{
  "n_layer": 9,
  "d_model": 96,
  "n_head": 2,
  "n_kv_head": 2,
  "head_dim": 32,
  "d_mlp": 384,
  "vocab_size": 8192,
  "activation": "tanh_gelu",
  "norm": "layernorm",
  "norm_place": "pre",
  "norm_eps": 1e-06,
  "positions": "learned",
  "qk_norm": true,
  "attn_scale": 0.177,
  "bias": "all",
  "tie_embeddings": true,
  "parallel_block": false,
  "init": "normal",
  "init_std_qkv": 0.0542,
  "init_std_o": 0.0673,
  "init_std_up": 0.0776,
  "init_std_down": 0.0776,
  "optimizer": "muon_hyperball",
  "lr": 0.0133,
  "beta1": 0.95,
  "weight_decay": 0.0,
  "lr_head": 0.0101,
  "grad_clip": 1.0,
  "warmup_steps": 0,
  "schedule": "wsd",
  "decay_fraction": 1.0,
  "decay_shape": "linear",
  "final_lr_fraction": 0.0,
  "batch_tokens": 32768,
  "seq_len": 256,
  "doc_mask": true,
  "train_tokens": 132400000,
  "steps": 4041,
  "dataset": "wikipedia_en"
}
Each number is 128 + 24 x the weight over its row's rms, rounded and kept within 0 to 255. Layers, rows and columns count from 0. The size above them is the row's rms in percent of the matrix's.

# layer 3 MLP down (transposed), 384x96, rms 0.0778, rows 228-263, columns 0-95
size [ 95 104  96 114 115 106 100  99  76  92  95 104  99  91 107 101  96 100  95  94 107  85 101  86  96  83 148 100  97 101 122  96 121  98  88  87]
[[134 146 142 140  86 144 107 134 135 119 156 118  96 104 143 153 148 117 133  88 162 129 139 135  98 120 172 124 125 137 141  94 167 153 126 131 132 126 144 171 124  66 127 140 165 138  99 109 140 145 116 161 148  79 138 128 101  96 141 107 127  97  82 109 140 153 125 135 148 156  95 143 121 160 140 160 150 131  65 115 158 109  90 157  90 118 159 128 117 141 103  89 129 142 149 140]
 [114 129 124 135 166 139  92 134 162 138 140  93 126 153 133 135 108 113 141 150 109  94 119  99 166 124 112 166 135 159 117 141 137 121 138 126 123 124  71 119 123 122 123 121 185 134 118 103 167 147 125  99  87  68 111 105 148 117 142 131 120 125 143 133 164  88 153 126 146 128 155 131 104 112 134 118 139  79 122 111 168 128 139 129 124 137  70 116 145 130 192 121 130 186 109 160]
 [ 98  96 143 160 160 128 145 168 149  78 154 118 111 153 176 116 142 129 134 119  72 136 123 153 108 104 117 146  94 150  77 134 142 149 101 104 156 152 148 113 136 152 127  97 139 175 151 165 111 115 108  81 139 159 147 114 112 105 133 119  94 117 185 145 124 127  92 148 128 101 124 132 152 140 164 136 105 122  91 120 101 116 111 119 160 129 114  93 159 129 140 153 118 131 129 124]
 [145  85 138 133 158 143 129 117 124 101 128 142 148 164 124 163 178  88 102 127 157 128  91 104 138 140  98 181 133  89 162 145 143 117 137 173 150  96 165 102 148 142 131  69  89  92 122 129 118 126  84 136 121 168 107  93  98 144 136 107 145 127 113 112 131 160 155 116 151 114 101 110 123 118 112 133  99 151 162 139 116 150 138 136 124 109 148 156 118 102  77 147 132 122 135 129]
 [146 165 116 160 110 119 136 154 152 126 134 121 139 149 117  99 118 134 126 130 130 190 142  86 106 134 137 144 119 130 174 130  78 121 149 136 144 119 164 102 143 130  92 145 166 112 101 134 144 147 152 144 141  78 126 153  95 164 127 173 114  99  90 101 132 144 143 142 158 162 109 109  94 125 124 106 148  97 126 132 125 151 110 173 130  85 110  68 109 118 138  99 130 138  91 122]
 [170 156 127  76  85 109 130 152 153 125 147 158 118 129 122 139 136 131 143 116 132 125 124 127 110 139  78 109 163 123 149 122  88 129 172 120 121 165 109 121 157  56 134 127 107 117 135 145 125 107 137 193  95 149 120 151 120 113  94 156 115 133 116 128 177 139 122 102 145 107 156 107 131 146  96 138 100 121  89 109 144 158 151 150 146 136 153  97 118 148 158  89 107 114 151 113]
 [136 149 111 119 121 140  75 126 113 150 139 122  97 150  92  96 110 142 123  82 114 150 136 198  93 144  96 129 157 162 132 137 113 137  96  68  87 147 116 151 107 113 128 149 189 112  85 130 132 137 130 130 124 121 137 114 139 150 128 124  77 127 106 151 143 116 166 184  93 147 132 140 111 150 143 162 140 154 128 103 109 125 112 116 124 143 128 128 158 123 120 145 149 164 125 108]
 [ 83 151 130 136 132 107 116 118 143 152 127 147 123 128 126  88 101 124 148 108 130 107 135 150 151 109 144 121 131 142 140 121 110 114 100 155  92  71 141 128 104 130 156 127 114 116 140 123 109 178 123 114 147 177 146 128 154 114 164 178 140 120 113 122  53 125 149 164 123 164 125 123 127 117 112  91 172 107 144 106 113 126 183 122 136 124 153 144  93 147 159 137  91  82 158 116]
 [ 79 135 128 108  75 164 134 153 116 147 155 112 135 162 166 129 143 172 133 114 135 155 127 139 117 139 181 132  81 157 131 116 110 118 120 155 136 111 134 180 104 117 114 136 116 108 122 138 154 131 132 115 117 101 113 125 142  85 154 116 165 145 148 168 122 106 141 114  72 131 112 136 131 126 104  90 113 137 102 119 106 130 128 140 135 122 150  70 173  74 148 127 160 100 136 132]
 [ 68 141 103  89 172 120 134 130 139 145 110 127 122 165 173 117 121 130 129 125 156  93 126 111 126  86 183 114 175 135 158 104 124 120 145  75 129 121 137  98 113  60 111 123 140 142 168  99 113 131 167  96 106 161 106 116 106 134 123 137 100 129 144 135 105 104 148 118 162 124 117 160 142 134 140 135 147 118 153 140 150 135 100 114 126 117 111 143 130 194 129 143 140 107 112 130]
 [136 163  78 148 132 156 138 137 110 144 123 122  97 115 125 114  78 156 108 145 141 143 128 147 129 140 111  73 112 128 185 119 121 151 133 111 167 111  89  86 150 115 155 168  83 147 158 137 118 158 174 102 104  99 127 166 113 114 151 141 112 141 118 153 127  90 170 128 101 131 111 154 117 121 131 136 124  92 155 145  95 107 142 176 125 138 158 117 108 136 145 119  90 132 126 104]
 [113 128 135 121  97 124 161 158 171 147 113 181 106 145 139 106 118 128 108 138 104 122 127 110  99 143 107 120 150 125 146 106 139 133  67 111 149 147 151 141 139  92 157 131 149 118  80 139  99 138  86  84  96 148 171 129  85 118 145 144 143 138 136 133 119 133 167 125 144 134 144 108 133 104 165 161  93 154  92  71 104 137 110 125 148 154 108 136 133 164 105 136 153 108 107 167]
 [114 149 160 165 120 131 147 108 145 106 146 121 162  97 125 166 119 143 161 118 146 158 128  84 147 127 133 113 135 123 102 147 147 110 108 119 128 160 136 165 115  99 133  98 163 113 129 105 119 122 109 105 116 131  91 134 129 114 166 112 143 128 129  81 137 101 138 142 165 120 108 141 139 136 104 154 123 114 127 151 119 122  98 103  76 169 116 109 136 231 111  93 163 131 116 101]
 [108 110 127 112 149 111 117 146 125 163 102 136  89 126 137 104 145 145 130  85 131 126 127  51 146 173 153 127 120 107 122 124 111 158 101 142 116 115 127 142 153 120 137 169 122 130 156  88 152 131 118  92 162 169 121 162 152 177 152 134 131 149 126 127 114 142 123 134 160 164 123 174 119 122 138 154 131  98 109  90 117 132  94  86 132 178 129 149 114 137 132 109 130  85  87 102]
 [136 121 111 136 177  96 118  86 138 147  91 137 146 181 125  92 121 128  78 151 113 132 134 113 128 142 105 122 123 150 122 143 110 138 140 104 114 158 144 111 138 190 114 129 125 134 105 139 141 135 121 132 110 140 153 100 147 131 118  88  79 127 151 127 136  93 148 154 157 115  81 114  64 109 119 149 149 128 109 171 128 155 112 169 151 107 100 151 134 139 145 179  99 150 114 114]
 [124 135 144 142  74 126  86 142 123 107 114 134 131 147 117 124  97 130 156 124 126  89 143 181 134 122  66 110 124  85 108 110 141 111 150 157 140 101 151 130 148 141 150 149 123 121 134 124 165 160 154  91 159  88 149 145  82 105 118 148 117 111  82 127 155 159 130 164 100 163 126 126 130 148 174 165 121 137 118 116 114 119 125 129 118 117 169 134 117 134  70 112 102 141 129  94]
 [136 111 190  85 131 124 127 179 125 186 102 132  94 162 111 116 103 112 132 124 183 116 153 145 156  99  94 107 111 125 126 120 164 117 134 124 152 128 140 135 117 117 118 115 141 113 122 135 111 131 147 153 115 113 122 183  89 131 120 111 122 108 139 131 105 162 131 115 135 108 141 104 144 128 131 163 122 161 170  95 153 135 155 162 113 119 104 177 138 101 115 131  70 119  95  96]
 [154 150 102 150 140  98 132 138 146  70 156 129 151 121 148 158 134 145 137 160 109 147 116  85 129 112 160 159  98  87 108 131 145 128  95 154 129 129 108 162 137 113 130 108 136 104 124  89 194 112 156 121 140 159 109  70 116 130 141 150 124 149 130  89  89 130 129 124 138  88 146 136 170 144 114 114 146 140 122 128 129 133  95 134 131 119 165 148  97 148 104 159 149  69 136 118]
 [144 150 124 161 117 133 117 103 125 128  89 171 182 159 114  91 104  97 151 140 137 135 103 152 162 126 127 114 192 139 138 125 149 125 103 110 147 127 102 115 112 157 143 150 163 128 122 140 106 130 132  96  88 128  93 131 129 117 127  84 132 180  76 136 130 127 124 151 126 113 125 137  88 112 153 160 138 129 167 120 127 165 106  81 117  81 117 133 100 166 165 122 128 137 129 105]
 [139 161 160 153 187 113 105 162 123 154 147 151 166 115 101 152 141 148 146 101 130 146 110 122 132 124 130  86  96 124 130  98 122 137 140  99 116 105 144 132  94 114  62 110 162 108 144 108 164 156  82 121 104  94 124 119 112 140 167 121 145 135 160 126 113 132 169 131 102 135 144 120 138 125  91 143 162 116 148 103 123 135 143 115 151 135 119  99 135 149  96 111 153 114  68 167]
 [153 142 113 138 148 115 109  73 133  79 127 140 171 134 137 151 158 140 117 126 134 156 104 139 165 121 119 117  70  97  74  71 117 149 124 153 134 109  99 121  99 128 115 167 136 143 118  97 129 119 139 149 157 132 117 181 140 123 151 151  94  83 142 141 147 133 125 148 124 158  90 107 162 115 141 117 105 124 127 100 139 146  76 123 124 130 125 169 113 118 136 174 149 131 124 147]
 [128 108 156 148 127 106 148 135 165 161 164 109 112 148 128 129 171 136 134 115 120 110 143 119 118 112  79 111 154 163 124 126 115 123 148 106 118  99 114  79 121 142  98 157  95 109 123 108 110 110 133  78 113 173 113 118 154 132 138  94 140 124 176 140 106 130 136 137 131  98 166 146 110  85 131 108 167  63  98 155 152 133 126  90 156 107 153 148 169 143 136 119 154 152 137 146]
 [146 109 109 108 119 151 145 141 108 106 151  91 108 142 172 132 153 115  91 141 125 115 117  84 136  79 137 137 140 153 114 147  90 124 179 126 114 134 141 131 121 117  97 116 134 100 128 128 157 144 143 108 107 121  61  92 124 147 128 130 135 128 160 132 113 128 143 118 115 116 130 120 178 117 135 100 146 180 155  83 169 144 146 128 150 172 125 148 133 106 200 109 145 102 127 100]
 [133 121 139 141  99 149 100  96 134 104 122 156 129 125 127 119  94 116 132 130 132 155 128 115 112 112 140 125 128 110 116 164 100 103 130 143 107 134 152 115 136 123  98 110 138 122 119 211 124 136 166 156 166 124 131 191 108  97 111 120 150 145  78 135 144 175  70  95 138 156 135 135  98 163 189 117 146 146 120  91 137 127 124 122 133 121 133 151  90 159 100 118 102 151 134 115]
 [203  75  69 157 135 122  91 138 118 118  84 138 137 101 147 125 147 146 152 124  97 107 115 172  89 141 151 117 122 166 126 134 101 115 124 123 146 124 146 146 130 149 144 117 141 171  65 131 165 139 164 148 161 133 131 119 115  99 112 131 127 138 168  92 109 140 140 116 110 147 112 113 122 136 159 168 107 125 112 128 103 125 155 150 117 114 110 134 101 139 113 113  97 159 145 127]
 [144 140 151 115 108 156 128 138 102 164 129 174 145 158 164 114 147 134 133  99 152 141 129 136 159 112 141 134 182 111 156 162 104 101 140  96 137 114 113 119 142  85 132 109 162 147 105  91 146 130 108 128  76 115 131 149 102  93 135 190 100 142  97 107 128 137 137 120 162 144 125 135  84  97  72 131 129 129 156 120 121 137  86 127 117 107  90 141 164 138 136 135  88 150 138 124]
 [ 90  71 161 162 152 117 149 137 127 151  95 144 149 144  93 118 121 165 127 136 100 103 136 140 119 132 132 113 149 149 152 143 113 133 127  87 139 134 107 134 156 154 152  71 134 126 148 127 148 158  93 113 128 134  75  75 161 194 173 111 125 128 151 115 110 137 105 135 112  75 107 129 119 135 109 140 131 125 141 145 143 120 136  74 157 113 107 123 156 134 134 150 141 123 150 104]
 [114 135 165 142 154 108 148 153 132 126 117 141 143 140 111  84 153 144 154 153 142 135 153  88 116 128 116 158 143 126 130 175 141 145 134 103 130 158 129 112 143 126 160  70 114  95 121  87 150 131  65 158 108 135 132  37 126 133 138 118 116 121 133 127 130 150 140 117 122  89 100  82 129 106 143 150 136 130 108 164  92 108  95  92 134 148 118 108 147 141 146 140 166 119 137 131]
 [ 81 119  93 107  79 120 118 115 127 121 116 115 127  56 139 108 133 122 108 119 130 165 143 113 166 131 171 109 109 139 190 184 138 129 118 171 154 136 158  99 160 138 148 144 132 140 110 173 157 125 146 128 113  84 114 142 134 106 114 126 126 179  92  96 148 154 116 109 104 108 131 113 160 109 140 154 108 128 137 133 156 112 129 159 116 144 124 151 102 112 103 121 132 118 108 144]
 [128 183 118 158 123 122 121 162 168 131 113 129 152  96 182 166 122 111  99 158 136  84 125 152 117 143 111 127 116 134 131 132 142 136  99 147 137 101 147 128 101 101 120  90 125 102 143 162 121  79 111 117 174 121 138 148 145 149 135 129 134 113 120 117  99 138 130 156 146 135 104 144 164 137 146  85 126 131 128 148 151 107 100  95 123 112 118  87 156 135  74 132 158  58 138 155]
 [153 121 143 158 134 151 135 101 130  89 181 117 128 144 138 151 148 150 135 119 103 134 137 167 121  95 121 157  86 149  86 145 140 125 119 154 143 145 135 137 132 162 132  89 110  90 100 174 120 109 132 188 121 151 123 102 140 122 138 172 148  99 122 143 143  88  96  80 120 140 170 107 143  98 110 131 100 142 143 140 104 111 108  81  85 155 121  88 156 138 119 119 110 132 134 127]
 [143 159 123 124 115 143 126 185 148 144 124 134  86  99  96 115 105 116 145 126 177 148 112 128 129 144 108 174 110 100 154 167 103 142 142 155 136 138 148 112 142 163 120 150 135 100  92 161 101  97 103 125 157 107 143 111  93 156 125 158 148 140 124 117 115 193 100 123 129 144 168 132 124 108 127 148 105 116 137  93 106  98 153  96 122 144 108 105  71 150 140 127 127 148  91 106]
 [105  88 121 169 142  83 124 104 120  98 138 123 116  80 137 154 106 175 134 166 106 129 130 112 107 137 178 154 145 136 132 112 119 127 144 146 125 110 123 138  89  80 130 111 126 144 171 148 130 163 122 134 128  97 160 166 115 106 154 110 147 122 102 129 119  94 125 154 153 163 108 106 143 148  88 106 130 162 133 117 133 147 174 166 112 122 108 109 177 111 137 116 116  94 143  88]
 [125 121 155 105 140 141 100  77 112 133 160 100 138 107 109 148 168 122 132  95 150  92 131 168 118 100 115 133 159 116 142 142 123 174 122 136 136 119 134  95 163 144 122  96 105 138 147 137 115 140 121  95 152 105  97 108 158 129 133  81 131 133 107 111 158 132 136 160 125 145 191 121 147  66 157 140 128  91 104 125 114 124 160 150 113 150 143 134 126  93 196 118 122 113 154 129]
 [164 134 129 144 165 111 172 109 108 140 128 143 163 104 143 123 123 112 146 109 126 134 125 171 128 115 118 115 143 111  85 149 114 120  96 105 124 115 152  98 131 168 144 171 118 141 137  94 149 140  65 106  90 197  67 136 134 124  93 112 166 114 103 138 122 152 143 168 119 124  87 138 135 167 100 103 131 103 144 101 142 152 116 107 142 145 116 148 147 127 108 105 143 112 146 132]
 [155  84 126 134 164 172 161  87  95 115  70 134 150 129 122  65 117 133 147 144 133 162 120  98 129 177 132 131 105 152 145 117 101 126 155 148  87 133 109 142 174 121 139 117 146 129 108 129 130 114 108 119  84 131 127 117 127 133 129 145 122 125 171 103 152 105 151 121 121 121 146 125 117 109 113 112  95 125  68 143 122 141 109 148 190 107 133 143 112 154 142 110 168 141 105 149]]
# layer 3 MLP up, 384x96, rms 0.0781, rows 229-264, columns 0-95
size [107  88 122 102 106 106  93  70  96  98  92  92  87 109 107  97  99  96  90 122  89 101  89  70  88 118  99 103  99 119 108 121  92  89  96  83]
[[145 132  90 119 146  99 167 157  91 167 148 125 151 124 142 127  96 128 115 164 134 157  98 131 132 127 133 132 109  87 122 105 160 159 137 139 147 128 137 109 104 109 175 134  88 162 142 125 124 128 132 144 170 138 109  96 143 151 150 142 134 137 126 101 111 144 125 119  98 114 118 122 133 151 119 134 170 154 150 147  70  83 169 128 150  83 130  85  99 104 128 157 132 113 162  72]
 [136 143  88 106 156 110 121 147 110 141 148 164 116  85  93 158 143 157 137 108 153 111 128 150 149 139 102 107 137 106 160 139 128  99 132 142  82 124 152 126 125 120 102 167 129  78 112 124 134 140  82 176 142 112 106 131 181 119 129 121 133 138 114 148 149 133 176 160 103 142 114 110  81  99  98 172 134 137 170 159 115 136 125 128 108  87 161 112 146 135 107 108 166 121 135 155]
 [118 118 139 106 161 126 111 127 124 140 137 111  73 128 131 106 182 113 161 149 155 162 164 128 129 160  81 158 119 141 125 129 133 129 129 116 110 207 113 125 153 119 136 143 103 164 138 129 109 113 134 158  87 128 137 135  94 123 114  79 122 126 120 114 159 114 155 115 105 110 118 100  92 149 130 145 125 153 112 128 157 129 119 131 150 153 160  75 148  98  96 168  88 151 145 105]
 [102 136 143  96 133 129  99 100 121 153  86 131 112 122  94 154 112 132 145 134 118 154 116 154 118  97 108 142 100 160  96 147 105 145 129 127 104 128  88  91 142 149 106 179 156 112 145 130 141 100 103 110  68 113 128 128 139 152 168 139 126 153 172 148 132 149 130 106 130 135 148 138 109 177 150 109 105 108 105 179 186 100 145 170 145 131 115 119 120 110 104 146 125 166 157 131]
 [120 125 132 140 128 110 109 124 117 121 166 123 105 107 114 146  78 165 134  74 125 136 132 112 149 164 122 136 120 128  93 150 125 156  64 122 143 159 156 124 153 178 141 148 169 127 123 159 150 143 160 151 156 114 150 124 151 101 104 115 106 127 139 145 125  94 113 112 137 146 125 142  98 129  83 127 163 158 100 101 135 104 109 102 108 199 162 111 131 128 121  93 150 160 108 137]
 [124  89 135 106 114 130 139 165 121 136 116 146 119 166 142 135 114 119 169 165 151 104 150 109 122 120 102 155 108 129 125 100  93 132 153 170 145 165 166 144  89 123 144 164 147 121 134  96 126  81 186 128 160 123 100 105 119 103 121 105 119 129 153 132  92  89  91 143 117 139 114  88 158 115 124 107 116 131 147 135 142 183 151 103 155 125 122 128 121 109 132 164  77 121  93 147]
 [114 156 133 129 112 136  84 136 114 145 141 120 174 147 137 149  87 107 121 180 118 125 119  91 117 113 125 151 115 113 143 134 115 100 137 140 189 126 118 146 145 130  94 140 129 124 121 142 135 119 131  99 115 103  99 167 157 161  92 106 142 128 115 116 109 162 159  50 142 130  96  95 107 155 145 177  88 123 140 126 162 146 110  93 137 117 121 109 167 114 159 138 157 152 107 122]
 [ 80 159  99 130  97 120 129 151  93 112 153 128 140 142 151 147  92 118  91 144  69  90  81 131  94 148 159 100 124 144 130  94 133 137 119 104 156 131 161 149 108 129 113 107 155 151 131 132 167 106 126 132 130 149 124 140 141  97 156 139 158 146 156 154 144 128 163 142 165 164 109 102 118 103  96  86 113 137 149 116 110 128  83 138 100 135 149  94 169  99 108 133 154 113 135 134]
 [117 120 125 166  88 168 128 116 134 128 137 106 122  76 113 112 147 142 130 141  83 158 127 140 152 118  64 186 106 109 112 143 150 159 130 169 128 126 122 141 141 167 157 121 117  99 149 115 157 150  70 128 158 104 113 147 146  92 120 111 144 146  95 126 148 142 165 108 131  96 113  83 130 110 127 160 103  96 135 130 113 157 123 161 127 113 179 114 119 107 113 126 129 139 115 152]
 [ 95 109 142 121  91 147 131 128 100  96 145 136 171 109 119 118 121 156 153 113  97 123 136 149 132 160 166 133  99 128 146 107 149 160 130 103 187 126 147 118 113 135 122 137 107 122 112 200  94 153 127 138 102  90 155 141 154 109 179 100 156 125 184 157  76 149 130 126 140 166 130 141 105 115 110 107 126 112 133 134 137  89 125  88 123 139 114 162 138 133 115 132  98 106 130 111]
 [ 93 127 113 182 113 126 136  84  96 111 102 164 131 158 185 173 107 154 110 105 109 113 137 118 123 118 147 161 112 107  94 131 106  97 111 105 133 159  85 119 106 116 112 132 156 131 138 143 139  92 127 160 143 145 128 106 135 133 154 124  88 111 145 150 134 170 102 104 100 166 127 146 126 159 145 181  88 158 102 148 171 139 123  97 123 151 109 134 138 120 128 119 158 105 111 130]
 [117 136 150 126 116 139 162 131 151 113 134  91 127 175 168 130 140 134 132 137  76  73 136  96 108  98 128 114 119 143  79 135  82 153 154 105 124 101 111 167 139 150 137 149 134 134 121 121 103 132 118 145 107 107 134 160 118 138 126 129 133  99 122 151 131 115 143 103  99 126 135 107 129  98 111 130 105 139 126 204 143 149 146 159 195 148 135  76 140 131 167  88 123 115 114 142]
 [144 126 143 107 136 112 164 124  91 124 142 108 132 133 103 121 153 110 120 151 142 137 136 121 117 147 123 155 137 126  94 152 118  86 174 149 112  95 108 104 129 173 132 144 126  80 138 157 127 118 124 152 136  87 111 135  85 132 102 111 133 140 160 141 103 115 133 124 126  80 176  82 120 119 143 146  93 139 138 192 164  86 170 138 137 138 162 135 129 108 108 111 146  83  98 163]
 [ 95 105 118 103 132 117 140 112 131 144 109 139 137 144 113 152 128 116  89 124 104 115 135 127  84 125 129  89 141 135 148 125 115 131 184 159 143 170 111 103 159 174 137 137 141 158  90 115 105 105 149 120  99 130 133 140  86 103 133 201 114 142 137 115 149  82 136 140  85 130 128 162 121 100 117 152 142 117 158 138 121 133 137 116 118 113 106 126 158  99 116 164 143 203 156 109]
 [139 124 147 105 110 120 118 104 143 157 165 105 151 108 120 147 139 120  63 156 124  88 103 175 103 131  99 166 126 112 152 134 104 109 120 144 152 142 121 126 113 134 122 144 130 107 159 205 132 182  90 123 113 120 143 138 130 124 155 103 161 153 150 119 139 115 132 148 151 125 113 143 110 128 107 120 117 155 105 155 103  82 137 175 110 113 173 119  98  94 111 144  99 107 134 108]
 [123 116 115 148 154 173 183  83 105 180 130 113 162 115 140 129 131 162 142 121 123 146 111 110 136 171 138 145 106 158 117 155 148 125 102 152 137 153  97 128 162 107  87 137 110 111  89 111  98 121 128 111 113 124 135 147 169  90 112 107 101 114 125 122 162 149 111 102 127 163 101 127 114 119 153 112 131  93 129 136 108 116 100  92 141 120 186 116 128 119 124  92 123 143 155 185]
 [104 119 129  80 122 106 178  88 106 140 114 124 108 143  95 122 126 123 125 127 137 137 144 176 129 129  74  91 148 168 143 141 141 122 173  99 136 126 152  83 139 132 121 153 121 153 121 150  66 152 135 136 126 127 116 159 139 124  97 124 132 140 122 142 144 115 153 152 113 131 104  87  92 131 134 146  93 111 106 147 132 118 155 101 167 118 134  95 163 126 169 103 152 173  93 154]
 [ 98 117 141 109 117 125 131 102 127 143 167  96  59 102 166 148 147 167  86 102 120 123 155 123 111 100 152 137 111  92 126 151 119 119 135 154 107 138 175 136 160 105 149 113  77 104 130  97 126 110 112 136 154  91 151 166 134 102 115 147 130 107 164  98 131 125  92 114 167 110 149 133 132 119 114 133 129 135 110 173 145  91 142 186 143 159 127 116 160 111 147 129 111 116 122 120]
 [ 87 160  83 114 133 148 114 113 126 109  93 154 138 124 144 145 121 153  89 139 123  71 167 153 104 111 158 149 146 140 151 109 178 138 131 145  97 102 138 140 144 109 162  98 121 129  91 130 102  80 148 107 165 164 111 140 148 115 121 126 103 149 117 138 144 146 100 151 124 124 116 133 134 147 183 133 114 134  99 161 126  96 111 119 101  92 164 132 142  81 135 146 174 115 137 126]
 [172 146 153 123 150 178 114 125 121 102 106 132 143 111 108 118 132 114 114 131 170 164 138 130 104 121 213 110 106 136  98 152 148 134  77 179 162 100 115 152 147 110  82 111 109 129 158 138 117 109 163  94 134 130 142 114 118 128 116 108 142  91 148 121 157 128 121 132 118 138 139 123 139 119 141 129 134  87 130 153  82 155 109  99 151 139  98  85 136  99 107 159 144 121 113 120]
 [154 181 110 113 143  80 133 121  93  93 103 142 119 118 103 139  91 101 145 112  98 117 121 121 159 147 154 123 118 102 145  85 143 150 174 186 137 126 146 136 200 106 134 141 143 116 132 147 156 137 142 145 134 110 108 125 111 117 131 143 134 178 100 121 134  58 119 104 134 127 115 125 137 164 122 142 100 182 118 128 108 121 130 143 152 125 110  88 105 129 130 138 116 108 107 148]
 [100 181 143 110 156 133 149 123 122 111  78 179 134 127 138  91 109 165 120 108 101 139 131 121 135 141 152 115  92 119 106  97 124 157 122 140 139 117 146 144 149  94 187 171 168 161 113  88  84  76  96 147 127 128 161 182 144 104 123 122 170 107 121 109 109 139 119 108 131 147 141 101 117 124 132 146 108 133 117 143 162  96 134 133 131 148 118 128 118 135  96 160 131 139 103 114]
 [140 136 129 109 133 137 167 157  91 179 133 120  96 152 106 150 131  97 113 142 108 117 137 161 147 141 130 103 132 161 131 114  98 163 127 158 127  96  99 178 111 167 154 142 140 129 143  80 143 110 153  91 142 126  81 131  66 120 145 141 145 149 121 134 132 102 103  72 140 144 142 113 129  70 141 153 104 106 111 140 122 157 117 138 107 150 101 110 137 122 117 125 156  98 156 143]
 [ 89 150 166  91 142 121 155 122 109 107 152 107 122 188 116 164 137 146 106 155 139 152 150 108 128 113 145 119 129  87 106 129 135 143 107 163 134 113 117 136 137 102 126 153 114  81 158 129 107 154  86 116  83 117 105 154 148 161 177 137 175 103 125 143 134  76  96 132 124 131 132 140 128 105  92  92 115 116 126 108 129 153 125 125 153 165 154 110 157 109 135 144 175 115 144 106]
 [155 126 121 132  94 115 154  99 153 131 124  93 140 138  70 125 108 148 146 104  97 119 123 124 144 138  73 138 102 160 113 116 139 144 126 160 109  97 130 127 139 117 142 151 122 110 157  98 133  99 125 110 129 114  86  87 143 138 101 104 184 156 127 127 116 130 125 103 115 145 157 141 130 141 146 166 111 124 121 158 172  96 165 121 157 168 154 108  95 118 139 122 193  79 122 148]
 [112 145 156 113 146 119 108 113 154 105 112 104 166 108  62 125 123 112  98 163 106  85 133 132 113 123  96 147 156 117 119 124 117 127 108 168 129 156 128 157 117 158 146 101 133 128 167 137 137 158 134 141 116 140 114 116 165 138 139 111 109  98 122 127 121 158 146 151  95 169  90 139 151 128 174 128 151  79 128 172 118 137 142  70 136 103 129 109 155 114 150 146 172 100 148  93]
 [114 160 132  98 132 130 100 136 113 168 116 132 116 117 134 147 123 133 145 125 109 110 113  95 158 162 151 118 104 132 140 115 133 141 125 169  98  87 105 145 131 118 118 139 160 127  87 164 101 115 126 116 116 137 116 206 102 135 147 136 179 154 106 164 138 118  97 106  86 200 147 189 120 137 143  99 129 129 121 128 142 110 133 162 104 131 138  97  89 136 107 101 112 123 134 123]
 [135 118 151  96  89 138 154 100 121 129 131 159 130  83 142 109 173 137 114 139 115 107 131 116 128 155 155 109 149 140 115 119 119 112 120 179 114 126  89 114 105 115 118 118 155 129 134 132 130 101 126 160  98 138 129 129 145 119 120 110 183 138 139 162 187 113 169 139 103 150 136 129 162  93 154 145 117  76 133 173 122 124 129 120 107 126 138 107  93 115 164  61 127  84 165 136]
 [143 124 126 114 126 155 129 151 124 171 115 110  91 112 129 163 137  90 125 123 129 133 135 172 141 117  86 124 130  97 158 144 139 166 149 171 134 132 166 142  81  88  91 138 145 101 143 125 162 125 156 181 149 141 134 103 119  72 148 165 125 110 116 144 143 108  93 128 114 145 144 115 123 133 137 136 102  89 104  72 142 169 136 152 120 104 131 105 144 147 110 111  79 114 150 134]
 [144  96  97 140  97  98 110 123 112 116 111 181 169  95 136 111 153 184 106 153 123 122 143 150 111 107 155 142 102 100  91 155 167 158 105 151 141 122 116 134 160  95 136 181 150 116 144 189 134 120 145 154 126 101 117  87 111 133 125 139 116 109 132 156 128 128 175 109  95 137 143  87 108 139 108 120 129 118 139 155 119  93  93 109 129 116 114 133 104 102 135 169 126 121 112 148]
 [147 165 181 146 116 113 113  93 142 153 101 174 127 138 137 115 143 129 126 163 104 118 113 157 151  94 146 127  97 139  73 108 144  94 131 100 144 111 117 145  97 130 117 115 128 156 127 125  99  86 124 141 194 103 139 129 156 128 118 126  77 135 112 133 127 134 134 125 108 130 160 180 151 117 120 148  71 135 106 125 140 119 165 156 128 138 104  97 141 119 104 173 108 128 150 164]
 [162 123 153 176 129  86  91 136  95 122 151 134 140 113  96 151  92 165 122 124 147 125 129 152 104 187 125 125 107 154 125 140  90 140 137 164 151 125  95 113 123 106 115 162 112 131 155 156 118 146 145 153 156 122 129 150  86 105 119 142 102 129 103 168  99 113 130 143 134 141 124  93 112 126  85 136  92 157 139 114 113 131 163 119 135 155 138 127 179 134  97 139  95 146 155  73]
 [144 110 127 100 112 111 116 131 124  83 106 150 133 124 142 130 103 112 141 134 115 145 163 119 147 119 199 124 108 145 112 100 123 122 102 156 135 155 108 127 133 132 150 163 192 125 145 106 121  58 152 139  74 130 184 156 137  97 150 144 139 148 145 110 127 134 116 123 121 113 183 116 128 131  98 125 141 136 137 126 167 125 156 109 155 129 107 101 126 139  94 152 125  69 133 136]
 [133 130 140 112 136 166 118  97 146 137 127 105  83 113 162 142 126 143 156 124  88 158 115  77 125  92 135 113 123 138 121 134 152 125 148 116 100 106 114 171 140 109  87 125 131 141 133 152 128 116 149 143 165  94 136 122 131 116 123 143 112 123 124 135 117  90 121 105 108 124 176 111 155  92 144 135 170 169  82 163 132 111 164 161  89 177 158 137 104  90 159  81 124 112  99 134]
 [111 159 108  93 110 147 145 163 165 106 151 111 111 171 124 138 120 169  83 120 122 140 104 132 130  95 116 123 113 127 158 112 123 145 107 122 131 116 183  95 130 161 145 118 130 141 115 131 119 159 189 157 127 127  90 126 109  94 157 152 159 126 121 169  55 118  90 150 104 149 114 119 103 124 126  70 122 142 152 120 122 112 141 152 135 111 127 120 146 138 160 119  97 128 107 150]
 [112 108 105 134 163 123 117 111 139 143 107 149 160 163 114 146 123 156 111 124 157 149 132 113 109  90 129 175 116  82 166 138 152 125 160 121 130 163 182 110 155 102 132 166 119 151 143 141 155 116 135 146 128 110  76 107 136 128 123  98 104 118 197 117 156 104 167 123 134 143 118 105  83 113 116 109 134 154 108 156 124 118 154 156 128  91 111 103 125  88 101 148 144 109 125 103]]